config.toml
num_hidden_layers = 9
hidden_size = 192
num_attention_heads = 3
num_key_value_heads = 3
head_dim = 64
intermediate_size = 512
vocab_size = 16384
hidden_act = "geglu"
norm = "rmsnorm"
norm_place = "peri"
norm_eps = 1e-05
positions = "rope"
rope_theta = 10000.0
rope_fraction = 1.0
qk_norm = true
attn_scale = 0.125
bias = "none"
tie_word_embeddings = true
parallel_block = false
extras = ["capped logits"]
init = "normal"
init_std_qkv = 0.0394
init_std_o = 0.00928
init_std_up = 0.0394
init_std_down = 0.00568
optimizer = "muon"
learning_rate = 0.00585
beta1 = 0.95
weight_decay = 0.014
lr_head = 0.00874
warmup_steps = 0
schedule = "wsd"
decay_fraction = 0.504
decay_shape = "linear"
final_lr_fraction = 0.1
batch_tokens = [16384, 32768, 49152]
max_seq_len = 512
doc_mask = true
train_tokens = 381000000
max_steps = 12368
dataset = "wikipedia_en"
Each number is 200 + 20 x the weight over its row's rms, rounded and kept within 0 to 999. Layers, rows and columns count from 0. The size before them is the row's rms in percent of the matrix's.

# layer 6 MLP up, 512x192, rms 0.2, rows 158-170, columns 0-191
100,222,219,202,167,183,201,198,196,223,212,198,199,223,209,193,214,199,218,224,160,241,201,188,208,221,213,227,191,193,190,174,200,192,215,189,207,216,239,237,160,178,198,193,142,205,171,208,213,189,189,188,204,183,210,183,194,158,169,182,224,217,169,202,213,180,218,180,175,231,223,206,167,192,198,193,203,230,146,196,184,177,198,179,206,200,218,198,213,178,193,204,198,170,221,213,179,219,211,194,231,192,223,215,199,208,183,191,199,208,210,201,215,181,203,175,213,199,201,200,178,223,208,192,205,231,248,197,206,210,217,176,184,186,240,202,198,213,196,199,214,224,233,169,205,222,207,200,213,217,177,229,241,178,219,216,191,211,220,226,206,193,162,259,198,219,184,224,181,201,214,219,215,217,199,227,202,207,212,188,168,225,207,188,215,191,182,187,170,231,164,187,239
093,207,199,206,214,183,252,243,213,192,177,215,219,175,194,216,227,208,211,193,182,144,191,202,223,173,170,214,233,181,174,198,171,218,209,196,174,187,236,169,213,184,205,158,188,207,177,217,209,201,208,196,193,164,224,198,208,215,202,210,172,217,235,235,193,171,221,224,184,224,210,204,194,187,199,205,198,187,186,217,210,189,216,229,216,207,225,189,225,222,188,193,218,209,213,193,224,209,174,217,185,238,191,183,202,158,181,209,190,251,203,177,201,191,194,202,239,216,188,189,194,178,150,220,201,214,202,206,222,202,179,201,203,208,208,200,232,201,182,186,182,213,198,177,195,209,196,207,220,213,206,221,247,246,207,205,202,164,190,214,186,256,164,227,197,230,242,205,210,203,202,208,183,201,199,200,191,181,187,204,182,180,210,171,203,189,164,200,210,197,181,193,201
105,240,226,202,206,194,226,252,188,181,169,223,177,231,212,239,204,185,202,217,199,217,224,187,200,165,202,173,177,189,145,203,203,219,187,224,184,179,220,207,201,187,203,188,212,234,183,221,233,202,196,222,177,198,221,184,173,213,221,219,220,199,231,199,176,175,238,188,193,190,214,204,226,198,204,187,204,239,215,192,192,210,220,191,220,172,197,203,163,201,222,147,176,169,214,206,200,197,194,199,188,193,199,166,235,217,162,241,204,229,196,194,177,223,211,180,207,186,193,209,196,205,189,191,204,194,170,205,171,190,194,228,190,176,174,233,156,193,207,234,184,196,232,197,217,212,200,195,182,204,175,213,211,239,217,200,179,230,187,177,210,199,215,207,215,180,189,184,220,211,160,195,204,198,175,218,190,176,170,234,179,191,201,196,210,200,213,212,176,230,204,191,182
095,194,174,218,204,145,217,192,220,211,198,185,185,246,189,181,190,196,195,173,184,195,196,185,196,184,198,213,197,183,201,192,173,247,203,202,195,187,234,190,178,202,226,216,180,227,223,190,207,186,188,211,194,184,198,155,169,148,180,198,234,201,194,189,185,189,234,206,202,224,225,183,191,189,163,194,230,185,195,202,200,219,199,228,207,191,162,231,200,188,182,224,173,180,206,190,225,203,182,180,211,177,187,174,177,193,183,199,204,172,187,243,200,196,234,195,213,188,212,237,197,191,215,216,179,168,184,170,228,205,158,210,196,219,203,200,183,168,195,189,190,204,192,207,209,210,187,190,197,195,194,207,172,177,231,210,178,198,212,168,219,226,216,238,181,195,200,216,198,204,180,202,170,206,171,253,222,190,164,177,212,204,249,217,197,242,204,213,205,184,200,219,169
100,198,233,202,200,169,168,204,194,214,232,183,221,183,220,215,181,203,243,190,234,196,178,181,212,194,209,205,201,224,156,206,234,219,194,174,208,210,197,171,181,225,213,176,183,164,251,198,169,186,192,194,200,209,196,216,192,208,189,196,202,204,181,223,219,173,187,206,172,215,235,195,191,186,196,191,179,209,218,196,220,200,206,168,212,202,197,200,202,222,173,210,197,207,179,225,206,228,215,219,223,175,222,192,197,221,193,183,194,211,191,180,181,199,191,222,190,219,221,206,188,193,201,220,190,196,182,194,189,178,198,164,153,210,192,184,178,193,209,210,230,186,202,195,170,189,188,180,170,244,220,214,179,151,202,176,196,194,229,192,168,213,186,175,203,203,230,182,208,190,207,215,249,179,200,183,197,205,197,209,178,180,258,198,249,232,229,150,201,221,227,201,225
102,201,181,199,220,206,148,197,186,184,207,166,202,195,175,173,190,207,216,238,208,254,214,208,187,213,181,181,183,211,172,216,188,190,198,204,215,209,196,195,195,215,195,216,181,158,192,192,247,194,206,218,187,228,189,186,187,152,221,185,215,204,199,156,213,168,211,200,205,211,198,197,215,207,212,232,234,186,191,214,207,219,220,206,214,165,173,176,202,215,232,166,164,213,195,196,205,211,184,219,177,172,205,191,184,179,232,221,181,192,225,205,228,214,218,186,235,202,217,198,174,206,229,185,148,184,207,198,207,212,187,206,230,191,224,193,206,183,181,241,177,176,239,221,183,219,221,177,173,184,209,190,193,235,213,226,196,202,170,202,209,215,205,198,198,191,203,181,252,204,205,210,187,191,185,207,208,185,192,223,168,194,174,234,199,171,187,184,230,194,177,171,195
100,219,202,169,194,209,178,208,180,187,192,242,182,197,209,207,186,209,215,213,205,206,228,182,185,234,211,218,189,209,188,210,161,243,200,165,187,190,214,223,281,211,215,166,201,193,178,214,198,219,219,174,181,164,210,199,217,197,193,177,220,220,167,160,215,210,198,200,178,226,202,199,200,193,195,208,213,226,178,205,216,191,214,185,159,217,219,230,198,223,176,211,226,200,160,201,203,201,197,209,198,223,215,210,189,169,238,194,181,192,171,215,179,185,197,212,212,214,247,154,210,205,195,197,222,207,204,209,174,179,216,175,185,215,196,225,212,195,213,210,217,193,183,201,184,192,216,204,178,205,217,202,243,178,156,165,191,204,181,215,204,198,207,200,234,198,175,204,213,190,218,240,176,223,222,179,194,207,202,195,225,205,206,189,227,205,199,195,183,197,161,248,174
098,166,203,191,190,201,179,204,161,173,183,199,241,214,203,172,202,194,200,182,204,165,225,191,214,237,226,195,192,178,162,235,206,186,203,238,189,219,195,213,223,179,182,222,200,201,216,202,186,176,239,200,170,219,190,203,183,154,205,215,172,212,211,192,235,174,191,195,209,162,206,186,181,208,187,187,208,208,183,210,221,204,214,212,203,234,190,199,217,177,212,195,217,221,167,163,228,208,209,163,214,195,196,208,202,199,168,210,210,183,205,190,259,155,225,198,194,190,181,173,201,230,257,212,193,175,224,201,168,232,213,194,212,176,196,178,182,216,198,209,208,217,231,186,220,216,197,208,181,229,207,225,220,201,161,221,210,202,196,188,214,186,224,199,176,223,226,191,202,190,223,195,188,233,210,156,205,196,199,190,174,202,190,188,228,193,205,191,212,217,165,200,179
099,188,235,198,223,177,192,217,166,205,212,218,152,204,208,183,236,195,175,211,172,207,182,195,157,219,191,203,177,179,218,221,209,196,179,199,232,167,192,184,199,158,216,178,185,213,170,207,211,170,201,193,214,198,212,197,229,167,195,209,185,172,183,216,230,182,199,165,186,218,179,228,210,184,197,179,238,172,185,170,192,192,178,195,182,189,186,236,202,197,214,205,218,215,216,214,218,186,180,220,209,202,210,172,200,202,229,214,201,184,213,211,222,194,213,191,203,160,212,203,209,211,208,208,190,205,191,223,181,210,208,222,216,156,198,224,205,187,214,163,206,201,217,195,218,219,221,246,192,178,195,209,214,227,192,185,257,222,187,223,203,202,198,203,188,166,171,213,163,171,211,171,207,172,217,229,247,206,205,199,201,190,193,217,215,181,206,205,150,166,196,177,224
097,194,188,204,166,179,220,188,197,179,206,214,183,181,196,174,202,200,197,185,191,213,258,208,222,206,182,206,184,177,187,197,205,203,198,190,196,222,196,216,194,201,185,236,234,206,212,182,185,175,237,183,253,194,183,199,229,176,224,178,199,187,230,208,157,209,209,176,224,195,214,209,214,203,235,181,164,184,170,195,205,212,216,170,192,170,186,185,209,217,213,243,218,185,191,188,193,179,167,183,204,194,206,207,156,207,162,199,235,236,174,193,209,245,188,192,195,225,198,180,211,204,191,193,175,219,192,221,173,219,172,189,146,154,227,216,233,204,192,194,203,199,203,178,234,217,213,221,211,191,228,175,182,206,189,175,200,196,186,220,181,221,188,224,169,219,230,210,222,180,218,198,237,202,200,211,226,198,190,184,177,181,218,177,209,223,219,208,202,183,193,215,208
107,200,212,193,217,192,220,192,191,173,191,204,204,167,220,226,215,220,165,161,179,205,194,195,253,172,188,200,166,206,222,199,205,180,195,194,216,212,196,174,202,193,218,168,208,247,197,197,166,213,212,184,181,212,218,196,195,198,204,210,220,214,221,207,192,187,218,182,218,185,201,230,229,237,217,199,190,193,191,212,202,218,183,174,190,205,249,218,167,186,198,249,187,202,176,180,203,264,165,193,190,210,181,182,186,173,193,190,183,172,196,214,173,204,196,191,218,183,208,180,205,204,191,192,197,219,174,198,173,164,185,241,224,221,175,215,222,173,221,220,183,209,193,228,186,188,193,166,173,188,192,181,203,183,213,239,204,194,164,206,211,198,182,199,200,188,183,171,199,198,264,207,186,197,214,181,199,187,194,179,206,180,173,215,179,205,185,183,151,205,181,205,225
099,205,208,201,225,227,205,220,174,175,180,212,179,178,213,184,204,215,166,178,247,216,213,197,183,197,192,169,185,211,192,163,165,214,213,197,217,200,176,203,205,164,220,178,197,156,207,229,165,193,194,191,190,202,198,177,179,188,180,172,201,181,200,209,204,176,255,191,176,215,219,189,193,205,184,250,211,189,198,201,236,178,193,184,185,234,204,198,164,190,220,177,224,171,179,190,195,175,202,232,196,210,228,221,218,234,203,195,204,194,234,195,195,187,242,199,192,152,178,224,213,219,172,193,194,183,176,247,205,201,186,195,207,196,185,221,212,162,214,187,216,215,174,192,191,197,243,201,206,186,189,198,177,190,207,227,159,187,197,190,196,222,202,182,229,205,199,220,214,231,171,233,204,181,215,202,204,173,183,233,176,190,224,196,210,199,200,187,235,192,194,178,196
102,186,194,190,213,168,194,206,195,191,198,191,209,175,231,207,177,206,192,236,182,178,198,217,184,186,199,213,188,203,213,161,210,192,200,187,202,203,195,212,266,202,192,173,182,186,171,172,235,214,211,222,231,177,205,184,204,184,211,162,170,197,196,172,236,197,206,234,195,178,173,245,182,188,221,190,213,170,202,182,197,182,182,175,221,237,204,213,225,201,179,201,196,201,185,184,231,236,220,171,164,198,230,186,182,176,190,217,177,198,222,219,186,222,178,207,176,197,212,211,189,184,164,220,175,195,210,197,208,205,175,184,226,199,190,211,181,212,195,192,215,213,207,196,193,206,170,218,193,203,194,207,199,197,146,190,203,231,170,226,202,206,212,209,215,171,205,203,221,206,208,214,169,157,227,206,259,258,214,170,206,189,176,190,202,202,224,214,182,209,220,209,212
# layer 6 MLP down (transposed), 512x192, rms 0.12, rows 158-169, columns 0-191
098,144,166,220,200,190,168,199,202,224,188,194,220,233,183,198,177,216,211,205,208,162,180,191,233,170,177,194,196,228,165,150,195,155,196,210,208,223,180,187,192,184,208,199,199,236,190,223,205,241,212,218,198,216,204,199,167,160,214,236,203,190,183,197,199,193,187,196,197,214,214,211,220,197,204,165,186,232,211,191,190,195,224,212,230,203,199,207,202,235,214,216,180,214,169,201,192,206,201,218,175,205,206,176,224,210,164,151,212,204,218,222,200,229,170,240,188,228,191,215,193,167,215,203,174,193,208,208,193,169,214,170,213,223,236,207,250,192,187,211,192,202,192,209,200,200,187,221,199,183,220,234,209,221,213,203,187,221,164,234,179,194,201,195,154,225,205,193,183,191,205,212,181,199,185,245,199,180,209,203,203,204,190,198,196,217,203,185,213,181,222,231,194
094,189,220,232,197,216,178,178,197,165,208,218,168,232,198,195,189,202,191,204,199,226,197,201,177,178,174,205,170,234,211,181,261,198,229,204,211,193,171,223,223,171,219,237,190,208,189,175,196,211,195,210,212,224,216,244,212,159,245,149,200,188,202,205,188,233,218,149,201,190,189,208,205,195,196,186,181,197,201,172,225,205,181,185,195,196,183,236,194,215,187,189,195,178,191,212,149,203,189,191,192,205,217,172,222,218,245,206,203,189,191,188,208,211,234,207,193,192,218,204,176,203,209,192,189,187,170,208,204,202,241,200,234,224,209,208,230,184,198,177,211,195,189,218,180,168,161,213,205,210,210,206,192,161,207,200,183,215,210,210,192,175,188,203,211,164,168,186,163,208,228,196,212,221,194,176,208,221,175,204,235,219,193,221,196,185,227,177,219,186,209,195,221
102,192,214,217,197,195,228,202,178,167,169,215,204,184,201,202,167,192,240,203,231,197,195,224,206,193,221,191,216,183,184,207,201,185,205,193,191,226,231,217,197,179,186,192,209,164,173,186,203,195,226,201,220,233,177,169,189,228,225,189,204,201,185,168,185,209,184,186,207,224,182,208,194,208,225,218,196,194,197,191,196,180,166,193,192,177,232,193,205,223,195,210,205,198,196,212,211,169,183,221,187,180,176,174,177,197,232,223,244,222,198,221,193,229,206,187,209,201,169,182,212,239,230,233,198,188,210,198,203,214,204,192,225,174,209,174,219,196,225,227,187,178,152,195,179,216,188,201,227,221,182,169,228,196,186,194,211,201,149,216,154,201,188,194,217,193,186,196,201,183,177,201,188,196,227,221,191,219,178,224,188,191,161,165,238,183,240,162,255,180,202,183,188
091,176,242,231,177,202,216,162,160,179,178,227,189,184,206,201,193,207,202,229,230,221,179,227,197,192,181,193,191,169,220,185,187,205,217,199,195,177,195,228,163,161,203,180,222,177,179,190,206,218,182,179,184,228,227,184,171,199,191,186,214,194,202,239,199,181,175,172,164,176,179,202,179,192,204,235,170,195,225,202,171,200,217,217,158,204,178,194,215,221,222,191,210,204,231,207,209,171,184,204,184,227,222,195,206,208,186,188,166,199,193,177,178,180,200,185,178,183,180,209,190,206,194,203,239,209,226,181,188,222,206,209,134,198,216,184,203,192,223,194,207,207,205,158,185,210,182,176,182,232,200,193,236,185,183,199,188,198,181,215,169,214,208,198,163,228,187,187,222,216,179,225,208,187,187,184,200,215,218,229,207,198,155,214,217,207,194,198,191,155,191,209,195
093,209,228,199,219,203,204,242,189,200,192,191,208,228,206,219,206,171,201,203,199,209,231,181,220,176,211,180,205,195,176,192,173,207,211,223,234,225,204,191,192,193,198,223,191,229,213,219,219,201,163,206,224,167,183,188,180,208,234,236,185,175,193,152,229,213,167,177,207,196,181,209,192,202,212,247,247,221,222,222,195,192,159,224,203,185,190,203,189,190,202,228,163,191,181,224,183,191,178,197,183,247,193,217,201,232,208,205,238,178,165,178,215,209,161,195,192,195,201,204,195,199,196,206,220,199,209,221,193,200,176,173,219,218,196,206,206,184,230,216,188,198,199,197,166,200,225,189,222,193,217,251,188,204,206,199,246,236,192,204,226,184,245,188,187,225,195,181,179,241,198,215,203,195,173,213,208,209,173,199,187,180,184,203,204,197,241,223,181,224,181,205,195
100,198,224,193,211,187,231,187,220,194,209,179,200,177,171,225,223,228,185,191,198,172,185,180,225,211,239,219,199,190,223,187,157,222,190,183,196,167,175,207,190,184,165,190,203,192,219,212,203,191,191,215,186,212,205,194,212,252,196,180,229,217,201,197,195,190,203,213,171,207,179,231,186,216,219,166,168,200,224,194,172,196,186,180,146,216,152,199,252,197,191,188,199,216,190,191,174,195,212,230,252,190,188,195,225,177,172,204,222,181,200,187,186,200,196,195,215,191,216,215,206,193,202,227,180,197,200,224,198,183,227,172,196,198,204,210,180,199,179,177,222,207,189,199,206,168,184,239,178,171,198,181,230,238,176,187,207,213,229,220,237,177,201,186,223,173,172,164,224,199,205,207,220,196,212,201,203,219,177,154,224,199,236,221,203,176,194,199,198,220,213,203,188
099,183,202,208,185,182,234,167,225,251,191,165,231,182,203,215,224,198,205,216,225,186,195,252,179,175,216,189,226,208,230,168,216,208,184,215,209,188,191,215,170,206,207,199,202,217,224,235,173,172,186,187,209,215,231,175,186,206,221,197,224,182,225,220,165,203,205,185,188,216,194,189,239,203,176,201,203,212,184,228,208,201,166,223,206,159,190,217,178,186,210,188,204,189,181,196,162,228,229,191,215,173,196,199,196,192,202,208,212,172,198,211,207,233,211,248,197,268,174,205,201,218,196,218,204,181,211,163,193,184,214,197,215,206,204,186,175,210,201,217,192,189,184,186,185,225,179,178,230,204,199,191,204,159,207,229,201,190,228,198,183,208,228,195,188,209,212,205,203,198,218,178,185,218,191,167,248,195,201,186,192,218,228,184,217,218,160,194,223,208,182,213,222
095,203,220,224,191,170,207,210,195,195,225,196,172,157,191,173,206,204,219,207,210,226,208,201,256,183,188,165,200,197,193,174,191,185,226,184,205,172,209,182,190,211,207,203,176,186,210,197,155,240,196,202,182,211,182,184,208,198,209,181,203,182,192,207,220,221,196,184,214,186,201,160,181,206,183,180,191,221,191,196,217,213,181,181,178,175,177,208,197,227,228,191,191,156,224,194,157,182,162,184,218,187,193,168,215,237,184,197,193,166,184,166,166,223,230,181,231,180,201,217,224,192,186,198,193,185,155,219,216,171,178,204,179,217,211,191,181,176,188,185,197,189,182,167,216,206,224,166,187,196,176,211,204,237,231,175,190,206,217,210,188,214,176,242,193,205,227,185,191,197,208,196,208,210,177,225,202,234,213,198,220,204,178,204,205,226,190,227,156,223,200,236,208
096,210,189,209,177,238,170,183,218,210,216,195,208,216,175,197,198,235,179,178,203,241,186,149,187,181,190,180,192,213,181,213,213,202,191,207,200,233,218,213,223,206,188,196,212,214,189,226,181,191,209,204,200,168,189,231,178,213,217,240,173,196,177,196,196,238,171,199,192,194,229,177,183,209,214,209,177,217,190,242,213,220,237,254,172,219,180,149,205,202,177,195,190,178,208,190,187,198,202,222,197,188,199,201,240,168,216,205,211,256,195,224,191,198,222,182,188,201,204,207,167,218,197,226,191,201,210,225,228,210,207,190,226,220,197,194,206,186,172,241,166,199,165,196,221,214,184,174,182,204,181,196,213,194,188,182,189,172,190,187,192,226,205,185,215,217,201,220,208,226,197,202,226,190,189,169,189,203,180,216,186,221,198,233,206,222,158,216,232,216,211,186,160
093,205,197,202,217,206,231,175,193,169,204,180,212,208,167,225,194,210,210,223,208,167,164,180,187,218,217,178,193,208,228,193,179,182,190,184,193,222,168,200,205,217,200,218,178,200,172,219,193,222,181,234,193,180,188,213,216,215,177,211,199,201,197,182,224,196,196,206,198,167,201,178,193,223,217,222,222,204,207,204,219,232,224,204,226,172,203,201,227,185,165,199,204,226,184,203,182,102,285,176,215,208,196,196,217,219,210,195,168,184,224,204,198,209,186,188,212,204,170,187,216,224,207,200,204,185,169,198,200,187,204,199,205,222,190,198,183,224,166,221,203,199,223,171,189,199,195,197,209,227,212,190,223,232,199,172,192,249,222,183,214,207,176,191,220,231,195,219,190,207,215,174,208,170,176,192,183,200,206,194,211,204,219,209,199,208,210,234,223,195,232,223,184
098,226,211,147,200,153,194,194,211,203,231,206,218,199,186,168,164,220,234,213,212,202,183,182,214,200,224,218,236,212,181,223,184,190,205,190,167,197,156,188,218,188,217,213,176,154,191,200,215,187,197,205,214,195,176,206,214,204,203,207,170,201,207,199,219,183,186,176,194,215,212,195,215,192,206,209,206,227,184,204,229,194,226,212,173,221,204,223,218,198,183,200,209,205,189,226,166,306,208,230,194,207,197,219,203,191,204,198,217,206,198,206,224,205,190,201,179,235,201,231,174,176,193,224,210,200,238,167,218,224,224,207,177,190,213,215,186,198,208,185,178,243,212,195,171,206,201,177,166,173,181,211,181,182,200,149,214,181,215,222,196,203,189,213,200,203,214,201,180,193,176,175,180,228,186,207,203,212,229,207,187,205,210,183,212,200,204,206,233,189,206,221,211
099,186,189,185,178,170,189,193,176,194,211,206,224,198,173,221,197,204,203,201,179,201,199,205,248,212,214,200,206,201,200,212,228,197,183,201,215,215,226,169,200,197,206,185,192,205,231,176,168,206,207,170,197,219,184,165,194,200,172,181,171,192,165,146,250,208,168,217,201,222,173,246,209,207,198,157,217,233,177,207,204,224,229,201,216,179,189,181,242,182,161,213,188,198,173,200,172,191,208,195,189,218,174,199,249,186,221,209,177,201,216,221,198,198,173,194,175,223,219,194,197,244,202,174,193,216,197,176,206,207,205,212,199,194,199,170,190,216,178,193,199,195,200,252,182,200,202,213,230,176,207,230,197,211,189,198,192,192,187,203,193,155,248,197,199,203,185,229,243,178,213,172,182,220,203,206,176,192,197,169,199,207,193,183,178,173,182,179,194,197,212,224,175
# layer 6 MLP gate, 512x192, rms 0.186, rows 159-170, columns 0-191
091,236,225,198,177,198,231,214,220,208,175,187,189,232,163,218,193,169,215,177,194,211,246,173,169,233,166,159,178,214,231,214,264,207,173,183,198,167,217,200,211,207,193,211,197,185,226,187,232,214,185,174,200,212,203,191,234,213,154,146,195,247,210,202,201,230,210,186,225,179,207,179,199,191,192,170,185,198,214,218,239,202,209,225,211,216,187,206,189,207,205,182,181,215,202,206,201,169,239,180,198,230,188,192,168,188,192,184,205,224,204,177,218,197,205,211,184,212,221,213,183,222,214,202,197,240,196,189,181,213,179,200,218,189,193,170,204,221,184,191,167,210,170,206,218,240,192,188,195,189,210,204,213,192,168,220,188,173,194,201,216,184,187,225,200,208,199,223,189,181,187,187,190,207,194,223,182,196,172,218,190,173,198,187,196,247,188,195,208,189,186,201,213
108,215,211,202,190,184,199,189,198,166,179,191,181,209,215,212,195,219,217,198,177,208,170,228,205,218,201,180,162,209,175,230,221,213,208,199,239,176,211,206,261,216,216,183,178,206,175,195,187,177,184,183,220,176,192,207,191,176,200,158,156,190,192,238,236,207,196,203,186,194,232,167,193,215,201,217,172,209,185,207,226,230,214,206,231,211,175,207,219,181,229,210,214,194,188,193,211,205,172,206,225,200,189,187,185,200,199,223,202,200,208,220,223,229,163,195,205,181,181,172,190,187,140,191,204,182,213,215,229,207,221,200,188,223,229,207,184,197,193,202,204,171,181,212,221,197,225,218,212,207,214,227,167,203,183,190,204,193,203,208,232,163,212,166,222,228,192,219,199,197,190,209,184,159,200,226,223,212,146,192,216,225,185,235,176,186,213,234,194,221,182,227,191
105,215,212,207,228,206,205,233,173,216,214,218,242,186,191,203,178,202,184,228,216,208,177,234,198,177,208,225,229,213,206,213,199,180,227,200,205,211,215,220,226,201,206,189,211,194,191,184,192,191,232,202,200,185,189,229,211,219,162,216,167,199,183,185,210,216,192,219,224,214,183,216,184,194,239,207,173,230,189,179,194,213,219,201,216,216,215,220,188,187,180,175,185,191,282,209,192,199,216,180,188,223,222,217,200,174,173,193,202,199,207,215,166,218,165,215,196,208,230,204,195,208,235,187,224,218,211,170,193,162,223,219,216,209,205,242,199,197,212,173,233,182,172,209,229,222,208,184,188,204,217,176,217,183,178,191,143,201,174,214,208,233,206,210,198,195,190,184,211,220,179,181,201,176,222,149,188,233,205,211,188,206,197,198,161,185,199,201,208,185,206,212,156
089,197,175,179,228,208,211,192,178,192,194,201,208,195,199,188,172,170,216,194,201,200,199,170,196,207,211,214,212,179,159,191,221,228,209,182,185,199,192,214,170,186,170,221,210,204,197,207,231,195,218,221,218,198,191,201,184,172,218,224,201,155,214,228,234,173,185,215,190,197,162,206,181,229,202,201,193,186,183,239,215,182,183,203,207,196,198,221,207,204,177,226,211,187,189,224,171,205,160,257,204,212,186,208,218,220,219,219,227,207,183,217,157,170,192,190,227,177,171,227,168,178,215,206,191,178,190,165,170,208,211,196,229,193,157,198,244,195,204,224,217,187,193,214,195,177,226,171,181,222,186,230,206,219,167,212,232,199,203,172,168,211,179,206,158,194,217,223,197,210,195,216,202,169,184,184,181,169,226,194,209,238,218,176,203,179,194,192,182,222,187,225,206
093,198,207,188,198,204,203,168,218,235,178,209,170,193,213,164,207,199,226,193,187,214,208,204,217,178,226,189,229,169,181,191,212,204,203,207,202,190,211,226,207,210,199,230,177,179,204,182,203,173,218,239,195,177,189,212,235,198,186,217,218,220,189,165,212,211,204,238,182,201,230,218,223,207,182,180,164,219,237,216,212,191,196,228,198,196,200,226,179,212,192,182,162,216,238,215,171,207,183,184,156,228,203,200,221,228,161,204,205,166,175,201,206,174,211,184,209,203,220,206,180,206,189,210,210,182,200,199,215,189,161,166,235,175,192,244,240,169,223,220,168,229,170,211,221,204,159,188,204,210,200,199,189,224,183,177,216,193,241,222,190,193,203,223,174,212,204,218,228,219,185,200,220,192,195,194,195,184,218,183,182,186,237,193,170,199,210,172,192,216,196,241,194
100,212,196,206,203,231,228,177,196,175,169,238,215,204,184,216,187,192,195,198,209,192,196,226,191,208,196,200,232,200,200,184,207,244,202,193,192,210,186,215,211,174,232,217,251,191,175,219,175,209,184,191,205,214,216,222,183,217,202,216,222,183,212,221,220,182,220,191,188,212,182,170,178,178,208,172,185,193,212,215,192,183,203,168,211,191,188,207,174,200,212,210,211,208,190,190,137,198,190,177,173,191,177,212,190,202,209,151,160,173,188,208,204,172,166,180,154,220,215,186,193,202,209,173,171,186,228,211,249,163,216,146,216,218,200,223,190,211,194,195,214,176,160,193,184,185,170,192,178,204,182,202,195,191,193,171,203,196,203,185,174,206,179,227,218,196,193,231,151,217,214,167,177,194,192,192,186,201,188,197,174,206,207,203,163,228,192,217,205,172,201,231,204
099,208,201,213,211,225,186,228,201,225,179,209,193,192,211,176,226,176,219,195,190,218,206,217,151,259,212,203,216,178,211,209,211,201,215,179,239,219,175,220,233,221,242,227,219,196,172,215,179,227,177,185,216,200,209,203,163,220,193,176,195,224,196,187,210,214,189,217,143,228,202,185,210,202,191,180,197,205,212,163,196,190,221,214,213,194,237,204,156,207,162,196,232,193,216,207,240,220,203,229,216,220,207,190,197,208,213,196,176,242,200,177,200,179,211,170,190,205,190,209,210,192,177,200,214,184,205,187,191,191,201,182,217,185,190,227,206,185,171,202,204,176,189,205,258,176,176,174,184,213,210,223,207,210,151,175,173,215,194,180,229,179,184,185,196,192,220,206,172,205,194,165,218,197,190,177,234,187,188,188,211,225,204,203,198,215,198,187,204,191,159,201,211
107,224,178,197,189,161,171,200,190,197,193,207,206,184,189,178,213,200,216,217,197,212,216,191,228,208,174,190,181,161,197,178,180,240,222,207,205,214,225,149,222,242,189,252,205,198,188,217,212,203,204,196,213,214,224,197,210,190,201,174,203,207,185,177,165,199,190,225,202,185,169,193,166,199,194,202,217,225,235,206,183,224,201,179,179,179,196,220,180,190,189,176,165,200,217,231,212,193,166,214,193,194,198,189,190,198,208,198,183,206,203,195,171,205,206,187,198,214,206,189,232,223,147,217,200,194,186,184,210,198,181,194,182,197,198,187,204,209,177,183,205,188,212,163,178,207,196,224,192,222,215,188,189,195,182,164,181,214,226,160,159,155,167,252,211,186,177,218,208,198,181,203,159,196,221,223,218,180,174,195,214,241,227,232,241,205,202,212,173,212,223,207,225
099,225,179,204,199,218,210,185,203,199,214,178,211,215,214,223,238,222,238,202,191,199,172,188,195,189,179,192,223,227,202,203,223,191,173,183,218,194,182,223,193,219,211,223,210,209,186,186,193,225,169,211,158,191,199,185,176,171,207,246,179,196,198,214,192,179,163,215,190,171,197,217,191,178,198,210,205,208,201,230,226,179,233,226,227,209,185,186,213,205,176,165,195,214,204,219,198,186,173,211,193,167,154,171,204,221,226,170,197,193,204,265,195,205,207,175,180,181,207,209,220,209,203,222,196,198,184,204,218,197,241,211,200,180,202,197,201,199,177,197,203,176,222,180,198,201,172,209,190,252,201,206,224,211,193,190,159,217,236,211,177,194,231,217,209,213,181,187,212,228,250,217,188,259,207,179,229,179,230,204,225,201,211,202,181,181,190,193,168,211,215,193,183
099,199,207,235,202,224,178,210,197,201,220,221,162,202,188,212,212,195,175,179,244,225,203,200,178,187,178,219,189,202,198,197,201,247,203,191,232,218,207,224,168,189,249,172,216,217,193,202,175,196,201,182,167,210,196,188,201,162,194,203,183,194,196,208,149,190,182,206,219,214,198,159,202,223,225,215,202,218,222,212,186,182,173,202,224,181,205,183,185,208,209,187,229,202,178,188,197,179,187,214,241,165,216,180,194,155,229,196,189,177,195,180,228,217,235,237,173,185,221,178,161,155,212,221,197,202,192,217,196,207,204,180,182,208,190,198,190,209,188,228,215,182,188,184,185,171,229,244,204,222,199,181,197,232,190,225,144,211,197,194,215,211,216,197,171,191,242,219,203,174,205,208,204,173,180,195,213,201,193,214,229,232,192,221,185,220,195,218,186,199,192,203,209
098,217,198,187,188,206,201,194,193,212,204,204,190,226,194,213,210,228,177,220,198,227,212,209,175,215,207,191,227,193,221,224,204,201,186,213,215,234,236,220,226,213,228,183,174,199,200,226,170,198,217,172,197,197,223,184,198,160,176,189,230,191,193,173,219,193,229,213,185,189,212,203,234,173,212,197,187,185,216,195,209,189,226,163,211,215,187,223,243,206,194,180,219,237,216,212,227,200,222,217,178,204,242,209,175,224,165,173,213,198,165,202,186,253,191,190,205,176,213,171,227,216,223,230,196,218,185,173,176,211,206,187,205,209,170,210,190,196,214,205,218,244,192,205,209,166,187,189,220,180,183,195,216,174,202,197,185,171,155,186,189,174,214,183,184,194,192,136,210,171,215,200,212,196,200,190,251,200,180,170,206,166,198,183,207,182,184,217,204,200,220,182,224
101,179,202,197,195,244,236,181,208,165,168,219,226,163,170,176,240,158,228,204,240,214,225,172,196,215,192,223,181,198,181,222,177,202,170,184,201,214,184,182,172,187,175,185,205,190,179,226,186,216,218,191,239,189,189,190,232,196,218,192,224,193,217,206,171,222,191,178,189,220,202,183,173,227,194,206,182,208,211,194,211,199,196,185,194,172,235,192,218,188,163,228,177,178,208,222,201,191,180,199,171,179,202,184,221,197,227,172,208,180,218,200,216,198,200,181,211,185,211,205,246,171,194,199,200,225,190,190,204,201,193,198,181,208,188,209,192,216,219,180,177,215,168,193,190,209,190,203,203,183,170,228,186,217,179,237,225,209,199,229,190,240,208,203,178,169,183,190,197,213,191,242,205,195,217,172,214,179,205,207,187,229,189,222,142,193,219,217,192,203,185,178,241